From a checkpoint of a small transformer trained on Wikipedia.
Size: 10 layers, width 96, 3 heads of 32, MLP 256 tanh GELU, vocabulary 2048, 1.09M parameters.
Architecture: LayerNorm before each block, biases, tied embeddings.
Training: a variant of Adam for these matrices, 153M tokens, 4667 steps.
Each number is 500 + 40 x the weight over its row's rms, rounded and kept within 0 to 999. Layers, rows and columns count from 0. Numbers have three digits each. The size before them is the row's rms in percent of the matrix's.

# q: layer 3 attention query, 96x96, rms 0.0972, rows 0-36, columns 0-95
# k: layer 3 attention key, 96x96, rms 0.0956, rows 0-36, columns 0-95
# v: layer 3 attention value, 96x96, rms 0.0848, rows 0-31, columns 0-95
# o: layer 3 attention output (transposed), 96x96, rms 0.0769, rows 0-31, columns 0-95
q0 110:488468477452505401466468475474492480493513562526506490542493532468473448505544489476486544572438603512529511523526437495441553473478475512479487520521520522515406522542530485495496478453526550502452501528495584591479507512545521449650486478501498477522565489428505521518484471516534466534
k0 098:476391567461517502458591459497435490467477529541553434437531474538498545497541523506497528517499487525497513450495459466488516474644572486468508462504483504488482546535468447433480477477525497568506517498536467486394484476466575473440557518475494511535474510530560536498503502521494511466
q1 112:499490539491460515474473437439512484452516499484488480570540529504509549565483508495533500543519508501540475499474489547530545520483518499418493528438515496602543537438430459471528457472495558459366550488461486519517489399520529500536545419503522479473499452474542492558528558461515562467
k1 108:472532453476505544458446540510548511583492572541496522486459468518468433504466481544573480534475451531474507542500549473506468486334507457515448513519460459472453472522551576487487490564481512518535460512574539477540497549455467481493463474555553546502532464477481475515497459509549448533
q2 094:495483511513442496527476473543569485477494491482502418601508468564483540509507463518563534516499496450541516530525532482490588547499485482464512497505430482520495539451489499463466595513493514416461465515460498415494484492527489505506518418467537488470551467466493563505475611522564592461
k2 097:509498519441473475517472529492481515586479525493476522462516464437479453503435445546489464500506495544489495516474517499525524523303485494523484512488525462484489510484550490554530473557438528440486475514539512517574494550482466511558420504582576522509524538567503550499474508454519482533
q3 110:521513547484565541515476462463556481460443441402482514506477505493510513579444496544514514459557559534491468509451533545539422472444562512455531505473522517492520502440478487502536424547428484532499498518473446473515518524441447534442530489559503495498471505598489493487589560472492566471
k3 113:575512456534513503449472549495542562518453436566492552460519385535530503474502494518528501485500545529459526526476529484525446480383500586527491470513435497518505435541504514524525523427549454475542508427491564419522532536491472531491443499466459475528508497539472502507529439524554460515
q4 095:531492475464409477548477529507492450484487446465543530486518532507462534512509568496495503545470428474573450499510474494496576556494478485465495549486558472588469517476469481488520443458545553455405537524493499489529464432584531497549511439416532485477497494438548515595536538535490521496
k4 093:485524515462457537460469499498552460490548617476505498526418496452404471505521497500568480492512472470446526517506534570563459466442549468490503474501480451491470517508544563557469420569498499479513525590518499479521417505516502505466527453521561544458540480426497530517435512483531463543
q5 093:502582517459509507465536490422555483463464468491442477399511513445448484496533484531479529523485577555543496506447485513536440419512455525459518521508539529570467517473524464476488403543465489581503560500522534554472525527474506494530469558469451498474544492522496458527499490470468441609
k5 094:498462482543502517493528457491538507449429459494509421560561530562561523555513517458495520506465516486462519461549499458410511444536542505459486532514451510480473497475487517464487444450588513572486456482549485448468544467549550526500518536347482516499539498466476530503495466574494511455
q6 096:512441580541488548540487483433523425406514513420490434504496537536496528511523468524604418524475494475513523465502555431558466501481460410455488480527539470534501460476580556515527528487559521475504526505477537507475484490550504554466464487463524580473512499455479535473522470494537481440
k6 102:490493537501495487502438551542527520590538551455498575512505489509461442501477423534486479462488485484476480534511550596507498500327475477502491489490555498461494514495462476516499501512463506458492493520513510447580494506506459493501478437547587502512552467508481499464414503405546499531
q7 174:483536541566482547584478479473517455490543509509448491494554539555492526490464487468576423458558482504494476451471540497569431563504484483481477508508513428544515457471500585510502501543441501503498485462489433457573465408514474535429486527443525549481501456534462519460526569498496494421
k7 124:498518448484477487475398514496537521535565535481483571565453490473475498531433457538525504479492486465493517531484565568506500518309481503520493508452506482482499521520507491558498497543457522443466498530495528482604498529516458539543469474572549510497525473503492513509527454426526498540
q8 093:522502542491514531576505458481492405467517439445536496543569522502462567458502491488543409495431453467509519538488484425586429516536548553494485484494534466493502490469540489479533505496520503513477446516516417525450500463482580413442506469457501535567485464486477466519528540510446554455
k8 094:506548540479480475498435492526514515543528515462416569529444602511468515530425463546492478474500518465504482536462545604505492548410413441500475500543493469508519481496501529496506451549460568483491519528517531461590442492471403541485454454493554523459505475536460498527474509500509481542
q9 074:436437538431553452484516460507481513518533528504473492495525531489469469523497503500428480473485472468534497511563527534483457522440550499468444518467515482546468503547466492492525465455617478518432480502516460480554532567573512491521467398491557503439609479488502475554482430475534438542
k9 081:523495463511492464470506500519538480521543506464478527474488458471468499454482414515548500473519514553506481544476499551500530516396529503491558516396494530483439516465490564556408479542440537538608603484521553536511482516481475570479477413513580528515503525501521477480530487434506516492
q10 110:493488454488475425448550507534446528519510541499513481504461503504464462400537463452454487514467515499488485489584454537425583523526471497544512576499519539476441488542567488487520483532498529461461522497543597566421506489525492517584481498486474488548481540474567521449440472517478444568
k10 108:493463524460491511502529454475449479502480487484532458496559541513474494520567557472476525543519484496492499481497416427459568457721528470490527501521496515537497549495523440474506480443566521563488495496488473535442495466493537427491537534434461491495478526497500538530526503515490507491
q11 121:527490489419498436490519456551486503508448495466452509503480490486529474476536477532528519511458591532444509507516433539426534431496478480498566511498548543398467543441544396497438514512489566474462505503525507532451557583479490449527487541581473481537531498486554446497502538489476539549
k11 111:546483498537532500448555485486467501473482438534534451488546538534542543533533548467431548531470495536521501532512418416504506457623545512503495516542501530545511465513532472433501474450543481554489491484510468473398505498457560479450563536413453504518451527510510499527512509574433475474
q12 138:490461453459494439488506581561465519566541547562550503514471456519465450470522491467480540546490461512499512523509478495493531521493449478588437518521461564489459486568590528460495489476542490451549453524523589514488497513540528474581458531522503476503546538442562509517394437535504501534
k12 122:484473512490465505521541467477442477457469519404510444456528540496487520487548505480479514496508509505534488461530406506471539487714529498478510472496530461508496554475496483491501519490499514528463530486498461557395502470503555466495567530490462498562467590500533517500521539503486503539
q13 126:483508486473606534524517439487538501519432422497435520497536486523517535571456480524459523411531479522468489538484517499461441445491534556441537485494477471457561480497451492518531424496482562531491501485503437433516511437487499514380532464510535528525464497557430478544564535497539493480
k13 127:542554449493491490495492536483598470451475464558505543528451434531572492456500529524532466546510534533466476520454552505528461543376449478495497521546442550544471436479544546510474505494494473471518502462476548484548526558433435563494449467450537522485501400494520475436501491477498525492
q14 096:541471484474558481486543461517472505535455426530401528543486522448481485451542494541520513457520571528396486497521458569478506488488501462510531516459510505490486494425459457470568493553507487457486538473563538485465574537498464409458491511557468454527419544459518422544521473467461470493
k14 101:526497492513526537514611502460489550465484464509540483446492535566536527512582521478477521549481507491515477475490450399473491449623496505475526498513486554535519472517551522450496493399525505578457468460492456505443507500469550496464534516420423490500452485458444451510524492539446483475
q15 080:473521493459518416483463501475441444576364523494475470436490460459543520550469540470536521455545510595472566570521482537450541481580543484534522541493441479481437493487450460482519496447505510483515601478519566492478447468511508515533510495521562508548473528501475499502493491516495521471
k15 092:449521545540505419488546477487477506442468507529560449483493519468467515507553558489506518607445510490497515484533548403502507506626505492451490507594450530528484475527541468488498510432441480543491498514441475515494521504484542528491547497410468503486519465504472578492514527609501517492
q16 101:534447558502584515443545449486562499564486483495478461482464505456586526531440443549468488463508597510429488473508555532503488468461522534436545568494510524503460451483474451460473451501513515495465569503542492454523550508472456529447528454519506525471513459545420484537577485467438533501
k16 109:555504492499480488468538516484567513466518467614488554486518472496488506508541535519524519494498495509508468508486483392529440474339512501474534538469514550454514501561526509520489525444540462511559527389520536477524565500451507500459501503391504528521467474518485469495532485535571518492
q17 119:457531472463511462434541513525493499572502501496539539495451514414521472500491488523457552552485529540481516516510445456442544410506539470471541493500460541481447580523499444477509516455548427445540512530522619517467494557468482470547479475555512469554536475484523519494484405550482469571
k17 104:528452560478504503511593467484444507463478452532491426475538518542514537476565570469442507553447476501487509529526448464485483501673520519489461521485509517525470487464457458451480497457511529546504508462501452547421545465480554485478552519446457479512503548480488507520502529587474487456
q18 107:453490545510437494570461454493479469477536516493514480553556560523492595485466509463515465492562448505568479469513532455520548573528513493484455542499467453579554512521497576458523473482556559491470440513457463451556438427520519546470523454441526542462442486474525498543530518546541527450
k18 101:473553516478470487493467493548516518542553542448483570537433485462454408533457465518542473486507487508459492531514540570542493503364458442511503501493507463480526508509517508567487508577448505462511507541530521522571474507519430518532429461586582494455525441481479499457458504449531500525
q19 102:472481526477483500531459533520498550455519523474570464507501431451495469500504490476473573530515447477579510557488488474539560542442507506456471469484425449521545541433459494531487570449543487483543478577408534475498474539481515575545506382526512492449551500494544478477482553516529523433
k19 105:485516488517523465431452497537497522592495539463482508470478485443421492460475448490484444454516523568512594502508523529555560531455462510573494463492522499492452469460494477539556528537435465482517523489554487556487527526554501550487484490623542452573481560465525525466443492493479443454
q20 103:472529515440523478474479506525551478674476555554480529572457417515520507524477467474474581433550427547492507505484495552481454522458510517516455539508432490516561532547467529534447524491473484483572478450531500494499471477497472526539465483562525476480517516498455545503459491510537435507
k20 099:486544464510471450466510450545469519464453486486511529462464481518558512467573567479493487532503509520510471501422468491503555517528543549468511476412537503566442443437484480504460576544437446512535528489492508575456562546495510518540463556564460456621515533552554476520506489512468464519
q21 106:516518545532532513491512456414569447467476434540415498540570522490505526524523502548551488489512557501516489474420544511471480522499531528462511522520521496583496489463515505460539493520521534528498512471475404453486533465467511502396503406456475499517466495564481514557626499511458452518
k21 107:544485530510470560527486500516525553516488501497493560534468528569496462473452507533528491490506491478475449494516545506553468494294458556483486546485478494468533487538519525512489468544528518501464525529532551531595500539512480554495427505462586541495508411494455527464500497467546530503
q22 098:520542552484534471480495442459545477451506477416461537466484512446503599531463518556515475466493558490506476506417563567509461466419551407475537504472527521554485533473471438546444448472553532514413472453500479524548474444472457503469509547537490485494461494496525495532577513489459520497
k22 107:556546418528495492452518499542511576452510507592556538443469431558524489520527505492516502499512488495485568521526467475483427511391543607515511503509439475443488433534505482505476492504565516490576493453509572400438507526512494477487500510474498507521528505535479458512500500473510418496
q23 142:466516515519529524570484506510541480459478449505513459500516484537532518588453472500547474469570400467547484512480534478537457546496531542455492534518503441496516479481471555506527459516506486506545504480455423416540469477520503577442501417437529531471507464580471476562576507490560463413
k23 110:519512479517494470496419505522559504521561545480442578510440449470464435498469469523564450465513522523486484526492599563497487501340491498516494486454509498490502492482509514576488537545462476457469542524492527519586513497491433563510452439528556512485539484492480534455449518480542536514
q24 084:520519547500559572548437495520539565447534438474498509531544525521464553487460460548509449518507518428546412505456515551495448540452540463475468516501492508554528463477452524483537467496588483461457532515530492512530497473564460471472525492539528507435463460403533456581563547534525471480
k24 088:550609445498436539484482522538544512528548547512458558482464471498456449468461427526562466518491490524514516526501523565523510489353474503506504472440521448454480485556467530526490472573428495498523467503556536468547497492525454560516459466541538488497526539498500507473462473405519505528
q25 098:480465492494492543567462632445465505543515519496554527525520489482478516467444504464467460526538427466542534499498557482531493521525496553477460511469486453537511451543497599414514542457561525504486489476473479509572454437522527561567529476386533548508485492491497493525534523547460520460
k25 095:467526507492459505486451482524528471499532577469447576532457484459413484486426492555525446474523500494510505490493518549544506533345447425536488467476519470472527501465504513547474492568476480491521512539511502507543477513515440531513464460583572507468537462456499486514426502428553525549
q26 097:452537464559540484503421559515526603501496481473482539447500491438520511509487406539516478406541438565464530552468542463499472496436511434514491586488533528427527481504514541562543468506497539502525483461543465517559468468493453545500468499475504507496465587551551446510519473518520468505
k26 098:533502414514460489460521565501500570428478473484563553494416429514480516532576588432508468490554560525543523465550465510513545554456520518510515508433468526471443481508480505471463541469547458487475501471497555536383531536485458479535509502504460451542500492465462500494494552445491461474
q27 090:494491557566537569530548512518485458448459495494529508527470464530549534551496532487518441503526523498544546489548524531512512595552468488495487521454563440456568514441444469430438479462503553565468541470463404536494488507529531492470577569522535555495542493534466520491534461430512456463
k27 095:469543497540547428551410520457518496516509527512523550541511487487471440495428428500502458488474478518474492533455614470557505528427444436483509538505481513494533444524502509526504517534489485489531491575465532451580490536508427505523398414469558528447499461488524511523508502530513453553
q28 116:490430543469460486483479486566432495496503569418537493488485473486508453468557496505510543488496522477462534520547423503513498451524537473495460472500501508457509523508502445481459579502513492526529500522457563594417534589551521485591411546549533505523515542481561492443410474502497471510
k28 108:491477521496542475491534510504439514501466439494533463463572506474493528473514495423440521528509494526551568508502480431451535483708528480537531506551495509544502529466487461458526555489481496595468457478503448498465507470452582501462530499482463479501494529517542504512486494535442474511
q29 099:434542426462551427458506426587523534475462470528428506505499493473531514485539466502460503469515511572443438464475527499410561540521524518458515595525457523488486505579527561503562516513550498506543582473488546428524469535478486560480515453474468472506493484515529525487494470572521496498
k29 107:466490548507451485523607490478518489515519469492502501551466457534524436481534549453516499541429521470539500501527433487558533539497513553479418484457444509480499531520551455565481524462501429518515468477501461618478522531474568496519437461462512483476547436467461509488537519527488619460
q30 123:552547511523451515535487550515529501541531548555496509513554500565520487474477509483582477475482479461427519542495536535529472524478439558497494437512490417495469454502518625533518564511406508528541461434472450465588493501503466575508498521470514490469453482546447499496462548495544538439
k30 110:507511430492480528523438497504507537507524502423482567491447459457475513517439468560477433485525510492497461541479520533490565513310506503525513474489544511479516510477467451550496559544487465465508503536508501490558478502495405493489494518632473506511502488537509479485488493426509545513
q31 106:527538481573436471570495560568505512536543533570537477499507475536499474477479485484557466502477488416483495483459537487521486565522449514543464467550488428472462464562517574530509586505443531547553494507424435479584477515524485535541474511441470510540506453520447517466445557514546496467
k31 098:439515497462463514491440497537510514503527525463433534540465448433470548497432482533482459456517517528550509523502534580491516525350517524472546469447548490487529564498465517563523505578472459400455483558505498533589494510512434495491478500569539487486496450490500534495491495480514542543
v0 093:508562542440536468513472517501476555394503463548482511527481483505515466557515533545467547477496486500502523533456485522478522568509456517575514535482462478547544496360516463423425543541506538503547445454540540531523514468496565466512463492473499461492481519530520540463423520515566526426
o0 094:478522521612431510526491515453489569543520522481524476468493488504524548465459538536480508542484500486475509520545539546566461506520545466507481531361512513479462488565497479457507438455526460560550529556496490512462476559520458511575468436523498450424519509422471464470559509491452448485
v1 079:514512510528483492515472460478572496549494565481387504548520506504457592524493545566531514441610535437492533496475460475521401487537451514490481438511522497512517546550436530460526478463488515469544514482439501529474539521404431540555496495464522486546448502514549514488505478540530509540
o1 072:544450482449487488501536615518427512485559517496472466535537501495508404475526476461548446494471500529458433519539495535513572524508477499539535438531526467444465502499573478530517546483482473448481546491521531527469527460520541512364507540473563524499487459471588498533469471463440487526
v2 082:490562462542532481501534443562490466583540573480484431533504480399409518463492506491456496532510409494503480448478564450434446547521438455525483517485450514491484446531502554539495518585465474495501527455478550467487513510516494526483463490502468469560488508463548495529554415485533484554
o2 079:477389484465533450441484536444555453465430535529502474537535489549630498539496519497575461452422483493470492523514514485489510413485555501525583514573425508523548455509515485471506446493467518524511470483488476483467501554478522486508539527464506534481522488517496502534495517475448611511
v3 101:505470549478543477482486531480502483405452463407516471513502486572491538611453542553510437508534446534615481504503496562454479456477487497510507487443527513469589526500467486421500494519515465459542493492478523462493491527514477503613503489418507492500508506525555515476477521537493543430
o3 093:526544498558401501502483484478463506563583531548520541500534428493482493426432489485508472473477494446432529470564491530582568544535494510521443510485484454530526515498521451499489532528502547527493520469502434482511462538452547416461514443608409476554477500464517517502546503508468490513
v4 084:496500524554438444546454357521520471485538486485518489508491495550552513429509510439497550472485500454479435438516476556499530513506544521511541494472456486549467486569451513526503440501546563464489476456446459443541530467522450510383466494528458481514483461541502467569532524477498499435
o4 086:547471553428526558482539519524504531509490501518500466548484544533442422522559517508383518480499505508561441547467536448494524526491495462468424473497521467473419492436511490438501557442505509509543453569493549567448519477478488575518492479472516500442555516469511505482441504596541477494
v5 085:494524505471506493489534536473520433602513464465498527456476481587479490538494473533480531514449600530487432544543517479469502484498501462514560465483511468509549481556575472487465468489524501574540601511518425502496498580477509516443495417550499538525529515492447518508413483500456487582
o5 079:420521450552541520523435478567538564437476529563480487470516484417538475495510521571534472462568480505531515449494473495459519510523468516495546521574524526516483531573428514582516503514444467458463442444522506517527502461500471464517471577447472449504517474559455534494554493499520569432
v6 085:503478465538469505449515487496482463448526534453499484481527532521462444578440582524483415515498445514489476528536506559413506512511592532477460539484460488457561491450548457512521430559495480505580545509544529480532536568474502535572559476452488510489520512538437564482482433498523525447
o6 082:468525438476466508501493533494478517520533434515516565524512451465535525532513505490562474461541504507433596436533438514524546491436422517517483539540509482572540464503502529513462503518494538509448461458507476453500462555513578419445507485569471453603461471519533499564502524451446555466
v7 098:522583501490507504453525396600501484444521475485527532523471495519501531530468525528531523457555490470556522518519439465490394518535516488475493514551427440473580484556489514536533492481558470477500463536522550467510524488501514532611495514501548489516468479553559513460520462538546421438
o7 096:490497507454472546557502528433473563526521549473503449501501535541520427382500488521536493493442513518480515489540492499555484479511507432557529466497582499518501451469508529461502536539536499477561514556481440469475494599561463539474496384514516526443460492438475522543470517463466574535
v8 090:454454457553502521457497525485482495546485499429547496514480501460501470530540471538479500483500525533481459459528462453536499513493555493454513505508459452519510510614441475569466497496464550537456562503612473582519502477510520632424495475514552475482529518555474512499522495495399546476
o8 082:463563419523522547541551485539556528478512412492486522463489495451504462564479493590475504461573482523476551451439553498411500456504469574522495487575576510476526453430493503536512548512491510515520483441431517470499471460498525474492411539446566529497508496514424514525476499477502504500
v9 095:515416488498515589539480566456538541518457480489554497402515560471479492470496524499547484471505476562476492483452531525589516431502474520522493493558551527515518510463502551500438532526476538486462581500476487535475510527404481507428482482527456536482491477484491436569512572524435546572
o9 095:542561508523540443395564444524523414492513505554495521491493498438477522572490479484513520513504481456447484463466496508417548522494450548484486558525433533488541547509515461539527497486456528438419510470498540470555521398520556463529483577499520497516523517564532578509534463495473474520
v10 088:469518465473462434466516505554505519447541482526456494543542475499502478539509477513500561485483474523451561468499424464534467544528471508480390580502501474480518549535474516548499535489491518420519461518476559530442458529396507505629475519503513487502458482533556534484555407480513551506
o10 088:446439530435505525557533502447475499539476475429477476511525563457508519472514468543546520511481502532521525514566544551474461446511528517529578490468522516482510429438509451497496467569517488519497564433507480461525502620542471531437514459529532541534443471492438463463510549393471501482
v11 085:527473499466498477518473442513548435601451489517505456521463482535477506529479394478558537531495462509472465499432592478386432510521513483537487506470491532412460467550442491455509470515526501536444517489498502481463494544546486482470496575535516482508504417511537449567501538468464557497
o11 084:534503534476505468385528533486538545471416532560543482521467463553530442494471539486438450396525512436506447568501493475515526523479535545485483429581458447557489470518488479501493541487466505469534496520483505454527523442459513518492546496530502499510516487519489498506521484657536530496
v12 096:490531497562473460570450530518568544410474514532512508513513543529572492458537479510496497511558501532536474482469436487501435540460480514453544461528524500516544556542466481443478521465494554474520507551519503476555453449366494487510568489527438476487464481570583529477491518536430513548
o12 100:498515527482504561543532597486447505528530471553448517486483462432481445515492446484452507542488529476589495547495522485474546513562516563578520533451528499412474460517508540540519540507525481517531467428492494501512545524514455521443426517506484488504516550409440487449471478448530392519
v13 080:506550552502455506494503490432509473508513531467465514500488509535556480469535534522450488514473498380543505425535497493448580549506529535498531426507499478504483436533517437552572566548527481532556413534539498463568518479537449534601504498514441510456497548464430475502458499509494499456
o13 076:542508457468462529611515515539482530459571447429483492512499494490448444543517520458485555582536520498572502548477396469514516480464463445547448502553552465511478459408452559489496520487496494491511441488467503562487523487524545474497534517488570421516496502500568517489439471458496464523
v14 084:454452531462516509431515502444536554509455482485568488444447492536518484469503501537544459508505424523515566536488474447502433441515473555535478510512463490490544593435467484488541495493558468454573470503399530489513510559484476536590547490440576503501584493511531520513493536522515529456
o14 081:518548476480414494504517456515518521526494533474501564495505567495517491471503481505500470482497458473432482479546511518552548513468564429546452562456487498551546459429517492515445515580516568505451533510552438470503479489526519407461484419567419518519419520456519475495500555476441549543
v15 072:504504499498451452496531460525512509442545466526548501521496503524531499483581575435498550524508476650452468462588534463462389539475505481514498540499495480586455516498453449518447512505508511439544449514539533472483461446475512505555549520475512468543460479512489529414506521490520532496
o15 083:497448556496525519559549540499544559524455501517497506507491528489533491485544513554456475504525494532528482551533549473500506489513568484503525526440460458459518464476492548436485500513555524548597525517460464504511512564539411551462449485448470532410507514421422412401438506516522506504
v16 079:473535517488529514408501596428475509572489509496520499484504474506513400615535488552541528549456482560524534522459503502510495517551481498529490492435580449425544420525474522484525458495465515482469545538505580524485526548521444527494505497458497492456518478483468519520593443522532523526
o16 078:516551435541484475440467483509545505502490496496516502487487465474516568534425505553536506474500488422455497489537498554484513483506488550512523518555456510532481518527469469529490501524548490536427538420521454434567458452443519467549554487544508459580464435624456535516547549450474456449
v17 102:493485510563520480512429597501443469430438480470529497404512501515480519511449478588509474390483493473526548519534487520478538418507395514454511469457552484492516503466504496451566481440477526526504557483488498482538567506527473483575508503442524536481491495498566513523455521518559455508
o17 101:536530477534468471517462488493451464551571559520468479447480485529505504495437536434547531516464486471398530467482493562529523523509466474531484453466488468497504601520510481568516540505454482477428470515519478498536496424456545422522536538569479462580490457503567532545581511448494514445
v18 090:503530517589489463521537464521476394504513454562519471515462495538483545511488463469528581426447511437557472436558466524508443556484462485529544556425496550464468503490423441541485457520477556514457468447535486499515504482570520497544489544487527547535460514493458493537502570430526508499
o18 087:535437566509492493516504491533498541544498549506518431487476506577534489455448535470457519471521506559468487534455543527507561523524570499494494387458503416470509545482515468426499520422442491520546473582451450548491478512503459551503556494482483512440551510458496506454521479606538526481
v19 084:441548485465475458461488526440463540470508484493481488518504506523470534604543523468452521543444523548544477482484469478479485602435470556495513483539516488518555503453524479511460562505489501544571457517537485465466449509524483447561592527504447459483619516537544512417484461502551499529
o19 080:443494527578508574623474471503493533492527450521483529490598464475498526512472495510499463534506511506551518485556496525497465497540513450537539505510503528497518391515437548495531425565526443537527509433554470548518477534535449483471474500515475445504465553461433452442499486441473428502
v20 091:481504499504574471485484464500569541545491495427489460573489479509505443559493484500507415490428446515493496460521541485491546568493536477442443568471474475462528537490437527464534482556493424519531589516487471504515528600556538499577524534489472492465543534443494519546537413518505506480
o20 091:471503480460453468458527567471511515506496451475498522479560482471531569513490510504516433480560523474481498480514409494520536413444516524500519462576494476547526460505500468552517528526502526529421470430529518452502476507469568425490536521572518495623485468559520473592534502466454555478
v21 087:496484438466503495460536549464529519524508484547551437544509474433489462482510452521515518447479454467419500471555509521574512505487518460446530527529521446512504464549521526469476482508510516500480514498421415334450507511469478530454475580462498532479429514496477520499549490452481575539
o21 083:543521503444588454452510449494490489504456502440452493524561514475463534514555482534503503561525502489518474493523458558455581466453414519478498535537531478494449494429554476485516532453544503475425502486484561498514504484445509563454475468467525490580553403559530546572450516509538495453
v22 081:501534533490494543500498498504496467506532548502471491499517540483449626495570498485413489467530530445471499497501464543580489532492533478430532521509505517541526515481414505573486465522535495534509500460611490568541491417575459432468496531473505432492552489520443438524511468490519428494
o22 079:541514491537493514572465527575476566461526470512512501477485480590476485506444494435489455467485533540485530471446463509482526495468474501533429386502496525455524528512503598455516455439485463502460503547469507544449421459512520550496539523474506519479528643497541485555519474548478491504
v23 090:478443503458482510510515487455506505501490504404474517470485535509504549525526531428470421545500465490468498499546485534462508513479632490534454480500460584533455541528474467573425556508455460555541518478578477509556507455489452526492513482445535508530576544522388498534514475515501481527
o23 092:502525444513501547502523491591503493499556402549544578548515527484489471542536483463489452453553520554509552457456463447476510553430459499477429487546504495507581455442505552478500447508484513475457492537487515543434458467546553432416522553469534526502492528475476443494487461528489564503
v24 082:520542504462466442447528545515521524440472455539530522455501528434521501531461487557448509527458432493502500491496519516511487461518396482477514490533560502512506435455534523511532579537499563519598486523574495625482490453446513542517521469477454533536568495488538515512408487489562507493
o24 068:499501468572492513571474513462479439494570542500538498454488464531544475508480520518569572541536524535494532508498504584458504445480441511554548564424483556550569549465446480517536472481507470501472481516462480460527545488509531496501426510467538433441449567503493490427544508415431508500
v25 089:502487480484479471473521494573496561489541498526482488567450459426503481422477503405475571542482455507427456530541519460502537544502495488565502566500440534510434492520521506556475540480493555495443408481466569476439492526523566463535504550527528516540438495467492515458523477511597501466
o25 095:473436560479545486505504456457528498502423498460500461522524555544539535475567505559508523492478504554536492536514549483521392455495564474473538510437483500484500471467521502417494471501544494525567531560485474503481533583545422578506491457467495545413502488452445429440463533502513532485
v26 084:537492499509547519489479520481535475587501536510528513463524537472425469459482529532530477493491471468450486462482483442528490557515510424470505532461428545541404598504373528515518494513423531535609517474505525491470480490506490559520493449493478578548548517504503486522547486455516444543
o26 086:480477427487512474452523521521509493475517501505500494517460573516552533519513509432540462481513509558443490481474448505431605429457543502527545449523461501520603548471515498503533504471472513500405483493489456504484484471539536405480556585479561545531506476506514464523552500441495601498
v27 078:478417515522506520437512527516469548519514557537493513491532496444533487442490498424540551425580467451479465479445475481518514501493499494455500494512431545545448459481500562575529567513568489472470452500531550449460488462438481555542539568491539503549493513532580534524443543517483560441
o27 075:567478527477512481534529434485520462479520484444497485520528556564500462493551493516508531530440454549499519543490565482521406508470482514493441517444508506462529464408529494441536447486538542512583548570438489475521500555471474540475491446455473560452517496394511429494460542519523470553
v28 072:513489533486480514450491520442440497540456393535500548548427498565524481611500482448512498479486521490446472498478538498448552464504604503484559461450509496461446400479485421448524473540549470546457499564476508524476494493492463452475444484462519513483493520531487489558434532479522528512
o28 077:566586484548489502396449513547505559493529453485574486510520460523451505448466550512485483497554522448541485531506454508540509578453394559474417433551523506535438504505484486475472483474531484500523509514505499510537480446443469514528549461506508455520524435508487483502521473588577474483
v29 073:493475504450527489525492508557508561478504407456596544456498499540461468521508519469496511566594484528540513478535462464517480438479514458537539516504516511515417671529480451522464499435526534495511500482477523429468440467480490492533511493491582493530544506557475510497559486494529516482
o29 073:468505510510502542526492409491538490539475527516508523541467610491492523422543465512472490488461478502517516496509551476491496564532574469516514474437478504501566460410510526486450498550528523516521529542527427526513456543541452467468487434482421576433488526436432476415492560492550515520
v30 086:497458466499464443528487451484506507468530486546461543555498498543571514415498466465472543546539558541546401491484451475514445561507512537491503447511581532554475500508536490575385517474543491477483394459503545552537459443466493508460549443486514458508495504543473538470499514473487521472
o30 101:519457574492495560551511542560515519488475472501500518541473496491480454513558451515444507496533509535575471537505582438487474505526550490491485528464492499452482463489502520476517500478504521533574523499505491549493520523537416587476443480437513523413506544430415432404413490531511442524
v31 078:482507489456547520508474512541482504539423509516530544520495486473457463494507420548570599508495548460490599539522474488511417485523408550449489538501577500457472561551482535450506516441515549495489564490416524545480473500523509540603441478477521496555525507533523488519548535495500499495
o31 071:473487502518503462496466480446520511506485558465473507449461528556500511427467448507569522469497451524456433492482597539507511469535627469539538454432499484496583504480567451566501555552459491461493565479556411478525519487518453503482523470524509539470484494517441509462543545455530543498
q32 091:513514480417551502456567431503519540402408473504442470483524496502515464533549506528478519491524532485483501593553441482491544475520481483504491488546536530414520498466540472556569514496506440446515526536453549475416532523470523423426492468546483494491496478433465504490497470535458480569
k32 098:507485489547522478489580516470412439510447482503547440452574592476475501457519506456460547522470499493542530492518489462445576516658506456495461494542469460588519497522535507434508507475532504517478488473447457508501497454484590493487493520451518499511494552524516522513513517559463550482
q33 095:538453500511474480554556549465486539455514457425474487447526529493454478451525493418498468538540535587466458517468460478471525524565534531557503411482585537425513482425545495495523538487538517572540529537493531515413505508479524467466457524497477489539510565502427420534488510520525514516
k33 097:482494489478471512504514453463441462468515502543538461525537593504479510516504527535502539536451465509481518515509485521490510472696465422522515486528511468553547518472520473442509474476520499506428501496410422447508501465509534462467542525436426545466479478459482556515529518548470515498
q34 085:557535458489483432427614522477494481462498419478516515469470549456435509442501500469597527500557494532469435514547466560454491550459471474469512477551516568484453515453489491486535484512483471422477492533536502524455529431511436544551502592492497480495558546508537502508491498551498488542
k34 087:503514404544513476526493493436417447462474474489550448470506513542448549522558486443516526527527485484521500441504402518449490510571566503564510454488510492519511541493487456476522495461464502514452479524419473464448473485526572388507467564506516483511461501473501453544520534530437553563
q35 097:479463523518454504563487550453507492553528498449582483528468534598530479510410446484526518539505462518523518460490535515478484485416482475539450575499480487528485458496447484478453559521549527456437527510517523550524433474542444560528504456462618460489514477564531511540467517478507564530
k35 102:513513451454487511521465499542552584478452503449478544465489453491536506537535493551522484412496511553479473543533547547493435456306562524498524454451515527443487514493501503539510514494447456481546546485519523467525544509488467531499473467530553520498483540525508476465494492404530520508
q36 096:523479508564512497494455445521543501543484515499524516417506465543495508564467473520534413441456547471377489544511576513479431467466540461499527501497489520459521469431518528491525421574448533520488556488519449509533529491456414554490546570536523514480484495540430508536530525465525471526
k36 098:543500463490521520437455561485488447479446507528541519547465425485520558485518459561569567518538552517487556503484474514432584466401493550494518469486474508461534497553442408455472539499519424475516507522511552490461456531547479482520533570496426444514506491490550482484492478473475427475